python train.py --d_model=160 --attn_scale=0.177 --tie_embeddings=true --init_std_up=0.0218 --init_std_down=0.00544 --weight_decay=0.033 --decay_shape="linear" --seq_len=256
Each number is 128 + 24 x the weight over the matrix's rms, rounded and kept within 0 to 255. Layers, rows and columns count from 0. Numbers have three digits each.

# layer 4 attention key, 160x160, rms 0.124, rows 0-159, columns 0-79
130146133155120157130104104126154090099122118135134143126134151131123133146152159122119138158123157158117134122130110158128140145122160106094124115169123129137115115113137134158105108125129139119130136116108125082128113110140133136136146138
119186125140130113136113142133121116165117104102118119124127143158142137150138140158128157144076121139148141108083140159156119130123116109095115128118064146118137145093157159136129103082115129101140131134171140075111135129101152109128126141
090138111133124142127116130122093074081114068097088140135148098165154107146177085132140151103076154176143162108086123154142184146142126133117139131172120111167140112129150127129098161102105183147107121131103099101067147177102161103107162094
141167118092119123156132146124126104151149119116123151138116141150132133128135104179133145128082100140171170104138123178137140092112132099138120119132092143118110149135172142147111109122122109118134128147129113098121136084120124103120155127
156124144108114108110145136140134176127129135150098122108146142146140115125117074140113155100114127116133132134124096124130112116132133163150133124112102141081168161116132122109151131122128158137121111168104109133149133124129137133117141124
119159090173124121091140121119144116165118108112083119097141132158129117124120117140112120185133152149137081093105122131130134147145113120119144080136071129150132135101122127135129102106104129143139127090131120113121130129127140110120098177
153125131165149120146138158127128114122126132111149120133121128145151138147163129088126148112138101154063143145124124093142150090112182161119120176143144100113160199130115114164139150159122179124142133142113095134161098130141121130134150122
098091101122121105098149111122113166122113153128114107119150100122144137104115095106127127127150151102144113141132119096099133151124114122141140108103156127128136115117092111082138167145109117141102126134133138166145126158105121130141103131
099138120142133123096114124116138107082113113116128131131129136124142121151148140123140125173129144158102130096085119136110133140117120130099177108161139102139103158114120130119113084116112140135114153096144157121131131128119121102123108144
138146132110123112185132122173124153121153138128130156142139101096110130137130145142137119074102132121146141127102158132127127127153126074125134133164095156108116095101130138133140083095161116097121119142188148126104095110133119105114125116
130148140145130179143105121121125081114138114123139131138142146124131123157136171139138152134115142154122135116139116175125148136118144097114106113159144122150113113136157134157092111130118126130120135106113131091118127114142134121135155129
102083128156094160188125090143099122167128123155134112109126081064121139058095101153109124110167085118109104164158153125098108113139171104144135111187127123159135121102125134151153134150141105131100151109120146196115132130141117121136110173
154125136150105139114122104137164098132109136143123144120122142140152145142140155124085141148116169150128130120112106146136156149123137131098099142137121140108122114106117158149108145162126138122124151113117119100138117109110148141152127112
133175125109138060105106127157135166112105119130114119169114126127150099135137094115113099134110161118134172130101133097143144153098149133115152150086146128092156129094096127111136165148118162116140150186140109146123117129098144096116126102
111145139147115158145127108116127080127122124139140130137133141122142142153118155133127150139132146147093131103141129163122155146111129121123104108150133125147129131142133141139084127137137127138102137103112116122141132149138139125133143140
149107128117135131168142152120124129144135133116130117147118121137136128102114113150118144065132082128149147117103141135155155103127139127141112169103120160120167135140146114170147167172140129111134118143126115111159137117118106146154135096
127174151154114143106112113113152117130142055139132124129122148137120151159134143145118138147108119136101137127132137155140139136101146121097133095135112136120133121118145137123103115107130132130128154123108113112110134116130141131118147149
098149128131109145127118096130121092144146082134123123136153100145161084152129145154114130169076155157133137125112108149136152161129128122116126111154120121152118119107118143151100128126099121125114143095123130115108155136098157079124157134
161083149141108153142143111116142105122133145117172150124118119089131139107124153151128105100141102123120133127126142151120135121123105156146129138104140122142124139167158151138144143155120095108128131097131119124123144135146135131141115106
154128128112119136132135091128134136117122193190157128153126131105090151108130168101159085139166133132146113122137174153139117118108138124092110109129126155102083085141098135143139149162124075121115146090124128121136119138118104121166130139
122081118156109134174120126126151123173111156111163153105102110093139125104122158118126080146143118119119109127112169085119123116154121124117146148152113124157115124136110148150129139140131102111153123110151137158126128133137133142150109150
098128113173143108116114122132160125119110114126103117118123138141136154129133151132121112166127146141111102127110138109138118144128141129107153143163098116131141161094112129142127097105130139135142118140126134137149126107130124137124112150
112120113120170107112131130115103175105113118105108138128126127113147148124126103171165154144136154109171168125149158160140115138114098117113176094134120175155111108122116129099137152110080091125115119130126098110102144132129112183107085140
118108116186151133120127144145132120119152141107132145117136112154130140138169125086155118164121140140127124130147146135136140105113139115110136162153127110120108148141128148121105124127146123145128131124138116132161120146117126114142147147
137083138152130142134140088156133122116103157141131129100124118129114135108145079121124135116141104125125123182136127138101075085125135117137116144156124113117127177114144131136147152125128136128139136171090135148140110145120128160165122137
110133133109107146153147133107140117133164119137138165136111131083118138121096130158123123117148109120131111145136117134105129122138097123154152080153108150126098104124110109101109135127127093111083125109102152141112135106148100115115119153
137094094156125127158134154126146100139105150126110153113103114121144121104130133094131103128167117142135111121098119094139150114161146119122153175147109120146141102124083124135160156146153155127123128122132152119115107116135113131125097119
116163133129132158161122136128126086130157132109139120149137144130115129153125163145148159129118122135140142104147115180124146116118130078123116117137131146141095112116137122136084104117136106113102129104138150077143129098147121116123147127
106174153136143102096075157122115160135135109132122120131106147125151088163140143120110120174122137104095114135142125084139128187110147122124121142117131149123138130108116127121099117131122140135127143138151132144123115129126145120110151180
111135121129143139109105116136136116104130124153113139125119143133121121146140144141117128155133147134142135117138118157130129153115127091128123108133129144132112121125147149143099112132111120119123144132129142107140130110127122148132136146
143120131108109121095141113097123134134116154147125122132113137136137128117119076133125114114123155133136135111121129118120132152119128152124129151118129144133137151147120142111160163162102138139114121144100134168127145166097129147131129115
133068128138118112126160091136194112106113146142154168112142139135093193102136093125120080105138112155103112114100137105133141095143138138099166108151109138109140143104133143132111108146142141124163122164101140116136090098132124197106108138
113105128097113075124095119134102131120161120093088102085123103086127149142078152138157139149111106115075121125115154166096134157121156076102087130116103111131108121151135174098087095135140127118127147107116109126104142125114115141135117166
141110116124131145123086160135144140144130151149099117100089139152094095122140138133094119137094088102159112115104128136149094160130146131152171172151100120208125161159177128111154125073152122106099115107137144130098068115121117121106170150
099133139128067175142118150140164101115093137106126113133127091202134125154106108144114140155103140132143194134157067155113108134169095069159131094135137072122126090114144151166097140165128076116131085121123133155148132151141116123094155155
094131137101172117081139116099159163141159123135076090089128114090121090136091094129112131146129119109135071097137156164140168144132136137126123123144109138138134178149154119138167086125145157114130109191076179110160118103144154114095151154
112111166117107116176112112117149077136084143081165174152148094140123148133090154133161104152151119132139165117139123118111136135122126092117111110143158075091084064105135151131080159143089095133117095101159110148127157144145115141124108090
134085139122076122154134117173118141183072173135175078160157132110126117106150123148125109137106092163100139126176121112115169140160105066114107128085156125154139107072103114172113139111132120119146152109144089140112121164114160117135155141
102089129112131130103144132132126115169102150133147118155123106160144116124137103144144114144171120162141119204138147156119095106143116120131110104071147116154139130091075147116119104150160129144134073089153098154123100159125122144132113105
134144099187156132104146152103130122109120130148132118105156133205162079098125126110167139149137103191110123166109110189150128116155061110195157134139127136144118079109130117147114084107131139114139169120128097118151098113183120155134144154
089131117132091104158107141117147166145059158099135132147118099087142090137102071112140119134151123162120159116148150143130154120156101078154088085115146082113135110121160130104128109160083141163155103136088122142131123109152177105096137110
149128132171136113094162139140132113119105138147099095124119121088085194139108140131116153116157117158099099177131132097171155135129157159079116100090133096176125124167118130095128118146102177151146094144132119118166129126096127055126076082
084132084149128122165131087111109117146124129085116160157140121148145135094114144116157080114143148126125132121118133130113101093199181130141134101119139124137114133113124132155097120137133087173151150112131135098083153140156124125111132083
101167106166103104162131096120059142160112110113126126089108119108120093181125156119099137115138154113108148089095145099112131138120145151107144132125133114142114139167132139085169116157141141103107176181109137103131133100107161142172070131
117063107111156124142124140099137136151108149169154098170151088127170093132100128094120171118166133118145071127106140091161151159081101154114142096129165161158134140111133106153158117155148163107091140188150133171181126131123150143161161110
172154125122169147097126108135124142132143102179097089094118159126116102184132080117145139121103143129152142126124102080142132130097126185108098119121166129117130129138133134121143116145157158126101141173148125095175120137141132152138108117
141108146189124154121110140108137157098167127163099107121140131136104112135106103122161125105127114130153106126168154140156124104169140178084107131106143189149123140119126152109106072136117147116172115162093084133135121103124115070094081111
102143115154107151124134119147131150116073146109112155130091105118144128105148145133148132163115091178085091142166139133085094076178089090149150135154119069157118163120140115142098085113136144151139145128149132100090175113133146071136113089
136142053134153096104136095112157121127122128145087103135139165162165098158166116113143163104121107109122109137102124101164128096102138152172116120132087184105118157117125128075157112134123144113133117158108151141174118127126114148153122151
128112132092129135167168128134122129127130124090174156115102087075135127098128136135133133111104122127134172157138136182100100099164096104184098139135119102133122103098131130130157123107115133111120142096141099158145137123138104152120142151
176157168113098111128102086092104121132139109125108119103103137153123115094157109108124086103173079125086173153111162109160200108089134202099128173142074124082174127105112157139117096096126114121141157139141128096125111139129140137158057139
100141121140121166121118138186166144108130095097130103122139156174097135102126107148143134136060110150093122143103148170135099145177100129175145155104094130161113111102115125181097087117135123095110137105135106139121140148107117127129101200
108114166142114094128142131205143096152129112129152112124116148114117085146114121134117113140108169129182158096133115105119111154103109128109095114126175143150107145130125160083147212098140134145171078138106101117082109144135117107144155104
139118102122152105084141140156129146130143133159107089128121140123110130179124093147111143115105126117110134143124132111150139134091143182122131134090101156143143153145135115106166128143140126129114139150149138159161104147093118119120101169
109158140130120176080115131125154135096155123110112149080147182094087121095090137134123158134168135132109117095081122134116128142122113139096145126143038139137149108130137104121138115144152146091125085151106151132154122120103105170141145119
127129118158065173134104122129146126102136111130165120185101111107082119127107162103117116129136145140167145121127121132139172111180147073162111139138121100157095118129104122131086149167132122109140120090130133102135141157136131070090102088
155134103120115108148088137105133127126134099133175141164121166143128129126144111076116130121173154101082115196079148068137140151101126162088104159129116192080155152174137131110096160122148146143121129127140110154129099154085149159128089157
153136093099086133182178117149086187139128130111142149133097149128131096065117109121101140128107118134100095117151136116123095118172100075153083150181083134122131122123125037082167175094143126111185087140053123150105156173126145100151115102
126124139141126156150123153119092120132149117090119156153135108128112141108100129131092092128171117126158137132144119157105091137193119063128139129146110145132129168109148130130106114120095085147119097076107122114103147125150148127111136107
163169153170105113127129127112122123106107129159119097119151109114138107149127152122147105139157140117096150140130100145078165101150102100121113162121095133176099101116155165147097114141128125140120155124127084073130143163121113142148152141
165110111133133103097137116123126127156157147168085087131140127170152109161106105131140127105109120124129087147131108081151176120062131149130150116130112130127129125100117096149149104165154120119090155157159127117169120136125139153120111144
161080119167129115109117155163094118108135114151101128134107116128154163126107110139107148120165145143153128144182134147129071137082142168148136118175071086152133100137129155058172115121132133122102142111131128148118136100121118096122128137
060119127155113147135121131148158098146100125073132146115126128154111109107117137093160120118137127146154142108105143120110076131214105118176112108124112131158119132101124147079117124116124130119148058126113108137134126139111103168149116106
107136086084102117137107178122078111112130166112114141112123159132142137133154108102166118121149097156137133133112102120154098096232101101135131125136124116112150155116147121060092123092102100127112124068121116155129127133159112167137104131
057094135148151125121096116124107137094161145153142083131099129141120164075125123114132123139136097168115172119157124140148139078130152101148162091136136106118109162119107117117140146108139135142095148121162164143119133146143140091158163136
177138131114122116149136102155128089140115143121117123123140165146106125156121100131123128150101121089082079112095134112104086146094118175153144115137107140066082114151111139129126102098154117120133130089142108165166127128200123137175151151
167104157128111107101174103146140116139100145118137136165131130104134125158104117109164155114104150123104122133097163075125072140155101110141161105190098124144089135108143166145129163146117092178133137096123076123165166094126120141129137051
115176116140078108132134125143120176172105141142093112107104105120140108153120091153154127109112125033110140083159136147096136109173093108136106184090101145100104114136145147085141129126131112124157092160097108132176109148093145125114136133
175123126136137125104128106116180127109161143127123165130131125151138115104141164130121109101173154090157114088110094122105132155118135140110125119136140096148127189142154119125099108150153166126155129125136139094105134156151108143125120144
135132136142185140123168164105128112138169138134168083123163096114155083195122184180088140162138113121148146156109170147103128118080152113182119155178110175151120114125108125122127179126116127107102199139138158128103137105125131131125132139
182139167120132138133118126127175115142126140094105124148105128146097120074138129080119130137128130081077124120130188132154122129165093135089182120085121117088118149086108106122150096153173114154171104097096144114158163138123082131108172116
098161172203143102125104116158127152086145140140094073087112114132117143143107117127119162171142149108182161135147141141115127143126113114114144154122096165095107153158114128137109125162120126102126150146140132093107159125135126077139147105
114069147144148055098118161114102095094099156117117152183161111105124079135158140150173090107078157159143149158120114183089116165128153144125094143142108141104112150141190180144160105067066173146148113177075146148106127121148084178169128158
110120115138118094109118108144118157133137140153122111101126131125134142122119129107114133112154140145167143155158082134170167152142146141091136148106166109102176102078095148149177100190131126049138152144117155126158091087126109083123105121
085097119093090118102159132187178145163085169121140095120138110131124143121130174124081137127111084158127155150103112170132110119102141116165135145144125144148127108142101144168118168124122107104132147177091114127153119111085147141141103153
109141145123122137133095110118131126101177093190147088121127127122079139097124154102116078154122100124101143188175122092103107105115121141116091114091091114132150107137135136100127124117130142111127114137128125137104150214152108152118101113
099112131132127116132118133139134123159116129118108123135118068097148118126132114098124121099130123150105180090124121117149115133152155096128140126140123149138126144120106110128154187116120113159114145156123146123147096130101154115128120128
176157114110098126111158075121130116159123122079123147028074100122151167123137098131106153134132116165114115077131132152110131137172149178131135179160095084134151121168117111153093146145150110158210048137131131060153121118148099102113131131
122093115136167144108091104136103145091152110120167111128144171142133148101163162145090121167130113198157116158120111110115159123053146130115120124147137081132133125144179086132130101131157185100151095107107128101116134114089115131154098125
135124115114137099109108122144146143129102109119153110126157130146130121141175141106124142120130117160137113150129115103142135125143096146123158095117160159117125118108082131143135114165135104105164147133110138151172117100081131130164119135
148126103122123117101104171088148083103037072131184175142133105124159082135133129124147100131114109148177124126157138125117087150142110173143085116142144150153138099146126114108128161162124132142117156164164165133128104101150172125143089118
167154117121156119112136080123127132135144120157116120100114106140150104134104126062090083122129128102128103135163103086116129103156130148139110079137169172123147132113103113107128126189193081126157085094123147131183123159151153129137123106
132124135094124151136133140141119090125098102066090129159118145130128129139122146144148182132119140113125140140110137170125146104094124153117126188148112115124127146160165131143088118073119157166161130150110137123127170089109103151134178118
148177136130104106135124129114136141093114106152127137119126093147109135181159085133137117140135210171144112131127097118142121165147116171129128144085136151115141061138108166182112102128120106070156123137156097111144141091127111106129140109
120115131126119164120102142132120182104091117129130073135152153103087129141102113145134121156114136100126100144132152155117163130090128128135166132097129155130113142116130138105115094148144134136156144145058134105164164117095136112114120125
142084105145193170158156136141148082145109155124084194163091146067149106131125200101111153158140128149108134110099129135155174145119119077156119087125175118171119146097100059111129163186114165103150097177120133125094127128093131172081118146
095171125129091147149075124125164151130137110158156106167156130162103133113159133143120120136129120167139155170162136118145122096168087125094126072096134144130119119093116133142122147117131113120115154130122167142157130124080124110135104164
129143048141128122147133160146144170084103124129119163145140099125160121125145120120110155139122148118164095119133122059150121169089131093115164168117100125136120172110107091155137139144128093125098171135177129129065147149079153117149164128
114082122077149111131159135118102118163081132129142146103085120132161137127104098079121113120110111142158163178159156143131091097158114143157128154166168108114132119160103102142161169107144119141123110161188155139148122079171188112105134083
127141130117084131115122132100145142121138144141154103150173117127170153128149129142080038126144158125126119104163191123116126140123165150098150177127160197183144156115135100120103186103150160169094081109125123114126107123083160133119117132
094190056116099143139152083122136117089098136088119113145089137117171118131133137108121136116156112118135125116119149108128166075134144162164152126144136160145115152112144092137091175192142088107128104131153174107150150145113140108131168138
121163108120136128103118085091171087124076126148122072090136150136111137137144155144145185184152106114070113094122141105110091139102081151099139163142116139085148143162108070107100116111141127117125162129114116089155122114106101095142089128
141165152130110164151095125167175085140145071130080124164178145140066162124102141126117132117112148136136107098138109120111147140108130107086081130160101151162134111107142133118078122094139110166081151164083129142098165172108113144149162130
163104145133152109119137119094074131131088134152088145114099116090132071122127097120121124079114152123071114095092073121124167134156116086188100130103104132130165091152112121140138136164115122152137125136131096104169136101131121156125098106
126112158135150117167121100107080115140109164126102118111135160093096180106094141153153137143117138136093112106141119121109114140135115114172156139155118172144135134117145105151130137132096120166122140149110141114098122096142120133099138081
149131124153078137100107131151163114132145089130111160108129201110135198127165104139099111126110173166109105052139150064120107116102153169134154124121094138108141105095144163143147102169118106128111162130093093122077073125126101092099121069
134146150131116146138132139100134090151153120148153112109139141074099111103121158126148112106137140139139124099154153112104131124103186115144137111138112133167121083120166157146139106127114112103095146156126139070124140166154125130107141101
119136116172121163111165127134126117114141118148128111106111143086142113163134137139126139110111127124168123135099154122129157133130152103121156130132141115180154132156144111134095130104121155109131125148136143078086170146117120140130153143
131071108132139152106163104129156147107064136136100141120100121137132147130118111114144194127184120167121127096087184074112157157116141128143151126129126128090160093086156137124134139100092093142120104089147110148187150105092055063168135119
110120119136113122102079178109098115142142135129206114123140182107154098107165163174145080105105095161083110124142146143118160128133145137103130130117110084127062124135139136179146119121132171135103124110141188131065113148128118132125109145
113109123130129129114154062134095148131103170095096131114092125128173114162119098114129144134102128101081138172089089174130131099189112112096084149127185142085171150154141146121085145113112143149190065121122126182139121103120137123191124156
099113128124120132127123090154158118132135125159148091106101105164126095143152189173144128156099094149120130147192099159158128133095128137071131136124135123180118088149117155180127107153080125100122169135168162114120141146093172101111120151
160203126114164127133194065153140106150126142127117131121087057158143096129121147081119153118107083099139090132139128156107144087123135125158138124198159112167154173173108124127127139186182160114120134182118089101147141164126161145100179179
138146132143107131122081132117138091121171154172125107103150136161092120113160121156136159139130121163116114160128135135111137148068151101083110094127138111131133116128139144169080094118094097075124152157162093110119113101157126110095133116
132132172099105167072114081133118116102095139087134174114138142121167084187168085121128109107113114140125114175074123121134123124157104108127138132133149124156128130106152142152077139115121153163197101121111089135118099108111109104133099129
154124120118145119125096107164142146150135104143128125132116138159128134132132125152138144128114138126081140121122083137152163156100102144110136106113122133148150110114080110165130129177139113152141135115133116149128099120110127096114120150
135125129171109155108131152111139122128132102146144129098135151099096122102129136141148135120136151152148107108127165127120144142132160122154163114132118142156146106144134134139100111106096117109100153123128142078109168151144107140121153104
114109128093116123116131092063117125121105144087073170147124132138118161121101055109113160176124122136127106132118135118135086148112091128101163115132112125094153144123151139128131127073120135124110120105122088141190086116149107137112129114
087107113176122140116131093165150138108141126164112170099149159111127163123157098123106154137169155131153137151150194100148109145120128173131178058088181125160175147105097082088108124143148088171139124141110106120140137159121081113120190129
123107114080201142138147130139130120147150092157150151134128079160157116122149135118100093117131124104142160120062093118129167130150116106144085115108170082170104174138088105149130110157147141108144093112146138126104095085132112139172135136
111095132162195123135118141133112124128129123157173069108123118101118132128098174134108064094094141126161105181152107152081138133131124132086129172094129125137128107135115139147161135121131154113093142094111186152171128127123178167174094157
125115129121118123148109151110104107130120115109090156080156110120120114079125132182157099109112140127084151120157101176123095133153115131145100140140117117115101126133115141118126132110126123119137111149084099140176155113154163172151108107
125150153135128153186108135106076097153149163121126106093128123141129126083138154118115137132155095155147158129152139145096089084121147113149101130158168117113122156159184131124182127118108141086099145180123118135150107142189176137109171128
121134135161130135127129111133157096151171120155125081124138140115119128130165140125132122119121145116127101137118143127154182143129123129079152101080138119171106126139136150140115086136142124139148114121157102082098159139130130149104149164
080156148121110113109064108159151174113130153120141133154122187153118148121097140177158138166107112112088104093163128133134147140083103156078175127109125162152122105090085091137126096179148111127119174124100153111122144146119114093086109155
116095106117141091166096121170142102125099150116079122211111132120146172137107148171136119141146168102148154108102127132178100121156118107107086137103132153132148105098081098144112127143156121160116128074139137164106121113104131131158098161
105120150117134114118103106127133131112141118143120122139123092146106159128120121114105135131082140147097128184132104126147128153090094137071129118113131127117141112110146128134145123144140128138172099107139108176143100117104134097132128150
108131156119139133140108148122112137103140091144166118143123117154101118138122110131136100141093124114133130107143084133133194171103094098133137132144093137171093109128156119162130118109103159085139159112133120066129152103130113136127132145
098100127109116091111093111119105113114108156069132177091119079146139116111142116159144098151115129140084133123101097187159128143107104152106136152156114129082088135125123144143159130119120171139143120088134093173145128097124141152146119145
164116118140126139152145102122127122159103099128105157105105108074121103145119106120140156135115158133148105103064096078119165180067151108160167118108093103148142079065144123134127144154096088091113111124130122121163146126104130129106108080
131129108118146139127113137157137174115125151157169146178129147125152108154127164105140092146148098133168131144137124116117086093136159103121070119139157139117132142129114098138155141124129154112097129120143182132098071164069118104114122168
133133142157152139116125131148097137101159159158194101119162134170143099136134153123102077130157094134090150159149112135099142101129161144112106116113144142129107118143138140150144145115112159132126138139136147126118102171136146085128148164
136102094117139128122129181118123133135127118102140129103125144085152151145111171160138156092113098167148166118117130113168148127108122117121154149146149166151073118118119111103118150151083134086125138131126112173112121124109174148140132098
124127124150114122145117108160152145145105187131088116116146156197159123180168130167105162125144086124139138152127103122120122096144123106109124150123141167166104150119106154144081168149082106092172175162144133133112144126098173100088118151
099114192138105086119110131139092127131151083110164106145124079140117137140129088153140112157143106157121160126197141167133100127112094127113168155158109100121093107127135156131158149131118153126126188115129111110140125113153127085134148120
100109121135107129137122160142136105123145109143102111136115155143118107153158126170170092149088138101088146130108092140120143127096107131125093138146104063101171100085199164170119121092122170102144133134159185111104153116149100068146102123
097106147128191140139123124123188166137109081138139165124147095104106119117165122098124119118145097147145132180112136146139125106137127102114099094115160059128084092139124073143166107122141132162129080099105095137121098111109104114116154123
168089093119171125137145141140107127185145150140126179138117072101164111107152152071124122117165126159183116167113084114120101137165180091200077141125125075074099131125118148121157131149089111121136109119150140195115090135115168136143109090
177136115116141134079104131103103173131159149177125080118117119133134125174125125140076137167127157117125140131087139091157142150112108127104147126102146176131169152153136121151151142160147155139124157124110123094143104132092161138126131119
159137130128146102093128123116110134138154156136143114081122134113132125136169102123101143109148153124112117112155127115124103130085145162096112124100141152097132084167150161132183134114177149128118123171142140160138102164120109115123100113
146127113087126131182137129143094139119116101128149110173097143128158165143105136129139168091098121145156137154111090132132100111129111143144082112111168109085092119104149139118121151134122109158153102114130079148195143072144131139155159133
128134142134140126130125156123132139111167130136086094113089116139112098111160094167153168136133122128114156149121119155148108107188133122134150183140099131144113182130132117125151063063168116155111126096117146122156113107130101166151183124
118100171139097107131142078149105135168144156112136125107135097118103151115103161135099130138113110149155141148136108136144136123160157073144156146149161085119135120089120152153094138138115107129119126104118107126114124116092133125141170098
144137132119132122080099124123122122127140129154108079135128140153116124121133123106131140109161121106089104158121104114163170133087145171096140129121100124121146140119130099125113135154164163122129133136163129105121107106112129132136101150
100146113138106140119162107133121165125139127112103140089095130157116094109130102091123108135118129127123133099119129155137109078216124086193139126142107111128111145129117106142153119119122142114160122141087132102136139138157096111133140102
127110123125148133119098191151134114138131117118096118106142169132110130129085149162122161148096078143143121132154122170121075136143127153131135150127109159161129176140150126107139077097144174092087108170105123153104118133112137143139120189
134125073119152133083138137122116160088158144119092146091105197172130158124188152121148164123129108127101085146084132115116086133154110140140119161114103142108132147164134114092136138121127140113116179134120157105144103101121097109125120144
089163122155144171130119128113161134092139123148102111132133124146115097106119119137132144116085114182155110105119129151129136108162097108173126122141067161175127131142159137149136093109142106110180126101098091115127138119151101125099157185
130105142146139160120140109139088170104123120143135145082103146149150149156139136119114113149172113152145158139128132105103114093146119137093173122151160093127109139141136132162137117086104121088127143164158175126172078100137147084080118097
140158088080125097132117110124146111180056146106109162139084158118108144085170139152147133146142126130119100124144110143136115120143121120158149171123106107113109153121143111101104118129158118114106085126140178135109111135119093115120124158
097147128157126158135098166147127140107128124085130133100164130162116105094112168165126121143111087162140110139135106162103083123155116132147154140161106120141126119105133138141086086083116130097100120121116147145098159116127144120107108116
115102154130131122155153091124135104118146162093151138141126073128117127077110163123142133176113135147081167165108128149094121110145141092138117163159153116122114134136119152146109153101089129125127127090112126119118140132110149132134147123
123117127146141120126171114107113125145142136146087153111112190117142136144111084086131121119135110128104102145133111100109119135171085171140108092126104159100145116122143111128172154130109132133135134151134133122188110139132111130120107113
158132077143138132110127152152116167176176142166138131147105137107130119174166076098115135149116124085152097142117141124163114111128141117131121143097113117129131126133117111095178136141141124119098106110124119176148103157133159170145113105
147139099115168112086147129129155136146118153143096095119142148106128108153145111103128143116120106096114104139115136121146149135105131174089143143126114166134158174145125114113163126134156138135117119155126162118154111131100124136133139151
131130130151154099112162143121105130104088129148095100135105139125115099162118107111117139123123117128107132182121114092134162146098117188088128152097135165113115138150131110119145132101123119120125144175157134145166124122100118148104108143
136141119165116110111114092140108102112123112158109101142123185133130138152185162105125147101150137136095104117108100118156138098080119142109151146124118115131129146088105098149136115169144134094118131129151132157148096133134112096122104122
148099091158140092120136105126095151144146176145130105127115111150158111153167115086123106092153152104104146117078124081124148106144147140117136129136148172142101152150135112115150186138125133149146095158128133116139145150103115128120111089
138133118136181095136116101125154117117161149140104138106107155160152126134122098142116128105141099090132108087129148109088140122094124148120141152141137116133145172137146134102102138123150134116101115149120171094129102121120134129115096142
124125137150088121117124151131112093127104153119097173095130116126135107135102129134128124164105127136132129112140115168138119149187126102131129145121155134112138117118122106124139160100099115083142116117122141133101118126150148127120138175
114115143130141106148120128101155136166127142171140133148157167132120129136148143127122116150172115157133110191093092092122144145098098125092131137085119104096125096149114112185132129141149142130103148102155091118129099150093113146134087125
089168145139119116160141118131145143120115162110079102092144139124078147104138120142180158169127191188144099130164129179105057170130109100130135115160135150121166105129149154103094108160123086141110117100113129130112168120129123108090137129
101125130111113127165142109116139121124123124105158163128138128095143143111092158139112108157115145144151163128138126170120129134141130092152123131123154115156118114128132118149096126120082106127150160077103101109101134113138151142105128139
118114139095097099166114125126114115120124148129148133122112136138106115133162134155102145163109121108127130123136127079079140131072129110100109158119143126077090142155121158179140116136098115110095177155141136159125125144124136126136118162
114127122130129128159115127123123119122119119120125129153121114089126149143146144140131156148134090144116082130086119134132158120128141093131097137154155090145119091150114110132083114158105158099135108097119115131156130146125102103118126112
109127153143120107191129123105129127184116133093113114121116118143129124136156140135126128153112130110080105116138119150143136140143116111116092113112120097131126128120100117105100100163118116121160127107118124092143136110178121152133133104
104148088131153169136117107104131101147093123108153168169139085134147109141112142113147141135114133120112125127140132139108128130179141084159083102153161116127112131132133139141088138156111094120097121075155125114101167103142148135144167132
157166132133148128123136133126122178092177111141108100135127125155120144127095129140106126104133127126111115148145097142153095119076122130164176170150131087145157110129128102147128107153120111138125138080141120134111121084129148088109101164
097117148099094124165108128097142126160128113102148160119139100132104148116140180117161096125124122114150174123122118166103108131145135095138118095121119081145128081119131116159095136119146119143112121134144113147108127160119106110117114107
106144139134155128143144122119098099114140167069146152156120096119147165092097156154112108152098122110108147117109130128100096110126111096119106124133158121128108126128126141156115138121095111136131140108130100125130157115154150149139152116